Each number is 500 + 40 x the weight over its row's rms, rounded and kept within 0 to 999. Layers, rows and columns count from 0. Numbers have three digits each. The size before them is the row's rms in percent of the matrix's.

# down: layer 4 MLP down (transposed), 384x96, rms 0.304, rows 278-291, columns 0-95
# up: layer 4 MLP up, 384x96, rms 0.318, rows 279-292, columns 0-95
down278 125:485537483541472516497498494457515498560471500483589452498509442487517520487500509520443509522559477437513554475443458501448540458482468563440406524508456436549439458492476521465490599531499527513565487438545518412516511569537475574510466487573497546514520512468557510531574503534510470472
up279 111:461463529601530455441435451554518511521463566526586511451502511440506539538488465408531514546502560489532525503514451461481484473477530416533512506489506479503471482546495479536536500438488521431550561457510448484446535522536554470521526490500478541469475470532426453456526524564474427540
down279 111:542548521438507486587554471482537529449499492560458496475501508536511512489441525474531507578477502484531538471433552533465485486564488492506579484533496455463445575525555545481522550586450545546546424373498503529509492497493584481505471503531511567476500503491441534488497453499478514478
up280 114:511497465544493516530544461548470420581455485581508522500453452481503396456494495452455477503526567575486472493458553483541535519517523500475498442444509518499539489510464531530555480460536536430538434490427450515579567529489485437535427517511553516536508494485453475480503460468432499501
down280 118:509492434504460491448471463504484475541531483494446443505491440590503447461564538561534462527491510561455409511425532478479437517487490540453541547467509519476471519467411491505538513418487478524574575487507462441494452528508543504507564455436467451449529558466515487513529504520509489550
up281 042:496464500437477473393550524552529500459515494474548569436493492500520469533492460504525514514507466586577509459519486559473521497505535465456513442472513535464469494470531507466493522415346461508504439493550480539480513472477499527439577540504490551517495538521486513520523583517460550517
down281 043:533442558524523524501479459516555503499417487460443448540563473507486477547476481378477492494494535455481504497499435550527438524388509445537491608544455486464524509504543509527409487441495533560488559552499496528484551513513525566491511514484526521505513517480487496495489399511491512504
up282 129:523512536547532513448508460491510458476518500436567502483499496549516497485536398504440502454496439547459510453569542546512588512517430505548493516414529521558572438481471571533499495463467484441526514515512486459455447520570496479447535441529528463444492536509495540496479524554512446571
down282 129:488519501478573534444496425537467500485529458506477460513438495482486436434544421516540504535518505501473490556513455534541488539501574509516539599508573483422553490490459525519567453492464448480558454522528521511394492529471499476557516488497526468456477500508485442535559484528545544585
up283 102:511421523567494467506449556562477558522472488489531459511520524533466521550492566432513479474491503530549492454505547589514503500511483448536444492448616559541561524395478501537483513477533549451576467467480485477440502519494533485487575529523466539498437495535442545518478479454505498493
down283 103:502559410489501505511467495442524529533474433493480459508449524549516483476484480494545524522470557454536459458450507470521571501540541461462482612482519582530546512545545521525532474498405488466495517387534461524473519471488514491483454568466435441460536485481532552444486469499526475553
up284 112:496478451472511509463509524552463521529574478475578509562502488479499502515505535561482550554474537517498519531539497555450553463550512457492464502473479519498497433405482469483463444554475531551535462564498512493511479508610485446488453501498509580521525457519547504432478622416511478522
down284 117:506516520516530505532564506501538491493516465520479514476521539555437559483532512534460500527428547467541435503535382517511418492457491484487571489540487504512550482614436530500435553571513429458499489481456583419517443504567463509487495498542548506521526514498487469474511497509564476470
up285 103:478535549559533512556517591569499520521495520450529461508518489552571538462425430495568499476470506525513572492524547437464471520518498449536443516485503446515458470443442453479497377473541486480518472452511507434516553490543509486454498449567534525521485435540548505549462475512516490500
down285 105:504534622485576470555486551484464549516555458480467405548488469515485523527482528519556515531519498517519519482476466472566465473473516454452532459475478514442486484464515474492479493565451540529541509527484458486524518469471506517504512550491610495508533560480466521608554583440538550511
up286 117:472558500435477490505440460462472522486532459463498494479518489517434502559581475470473391476448551541503471442541555514529567496496488518505474483473492476456503478528580518488581449481465506432480486521510553482412493524528469562465555520512532503492495509533444542553545530463475418586
down286 118:483492471490488538437549471450517553484454570499564482492437575540496537530476488510384522454423448517425491521422481458517511527519531462461472526478504520504528554548529555487531521484439570536409516463508468471408448492546483535516494491533521482497526422519513478499484540496504547551
up287 108:467561454430480468502437548473483532472464456565505511424511511508471510507494548603506463442491528453491443532547483625508512539530564478550457481499534549536484486483475408453492419473470517543490467564509497487531515480424515476538535517461515536548494468479514510490590535497484472501
down287 142:542535504424502531529516490533425519476433432577570530457422491534538521510445478601500538488542495470483509547569484548450463568504549515487517497542520549548575479521509549463526437479523480534547554453496505450498482494506545499527482483431469487465459450452472488403498520498475485504
up288 032:517483538521483472495497448556553510500523477475532477516602464425448487569487453431491561465494496510581485426509518572402542506480619473478496468553519559487492481500509511522505472465503423514490459564495490577504487514539495492483520495503500592503476488557542497459458500486501576515
down288 027:503489498484517499500518494507474562561505513517489493519517492415494504475493496508535514433498474563510490490582522517388531457526496505408402502537511515514472467511500469520570493505449522486545398516497442540422518523449581572546509447463531531485478424496477469545509517523515602500
up289 053:471499519522445537415495485526455535507505485509540501452561474498522532505541485383486534563499520485539490500487527559408532563485479442558452604503549485461531445515448495532471500510462497514554490589551437567460517482497473482491521551508531487427556505560537525490506499454549468511
down289 075:438553567486453472598519506497500480512490468504514548494466484560410445498508511585507516543534540551433491450567340473419440472513536481515525492562538506543532518469505553499482538512488514518434527533513560451546500473490525521503481516536503491511487477472475489479483521473447535534
up290 088:506472473521523528570555460545514509594491472482527508511535450479514486604545486500451520452461530508551502509470524528431505575481548393547499490478524454547455534484529510538520487505525510516561466458467515405507499590461451474497465531455419513511586510510465451481532469544526489515
down290 102:450501494498476523549483468508534540534575474572522513528505565545582495419509492468470436560465538540435517445561540520438497474490594469514543523549498452480485504506549562502537570520417417540531496384557508525518471550504533481522485526547508510476519502473491486480500516523494532481
up291 101:487516512502520499433514445483504508505546462514593466503476507494456432490488405495499547527533498522489488539489552518473561455559468511483464505473439454497501491493542525479503440530460412513486492541513532474478542493489506404523565520557492462447546398598486499478463531501452480612
down291 107:529482476474516545495541476484498545472514443541486481490485565462498415523468545486453535545556444466510468543530492549525506506457489481512479473519526537541488585539517560481479478470552439503542431420497513579487444485441556495538461486527452486554465463489485582474542551562393506445
up292 107:523507533568444476484486484493487412512537451513502559462488463479563506510484443503507449495492538486610505544449532492481492454479536482468593454459435487515521490523484563462522412483510496495501493463518571434527459555492453496472461434508476537481512497533592546445503454534508408463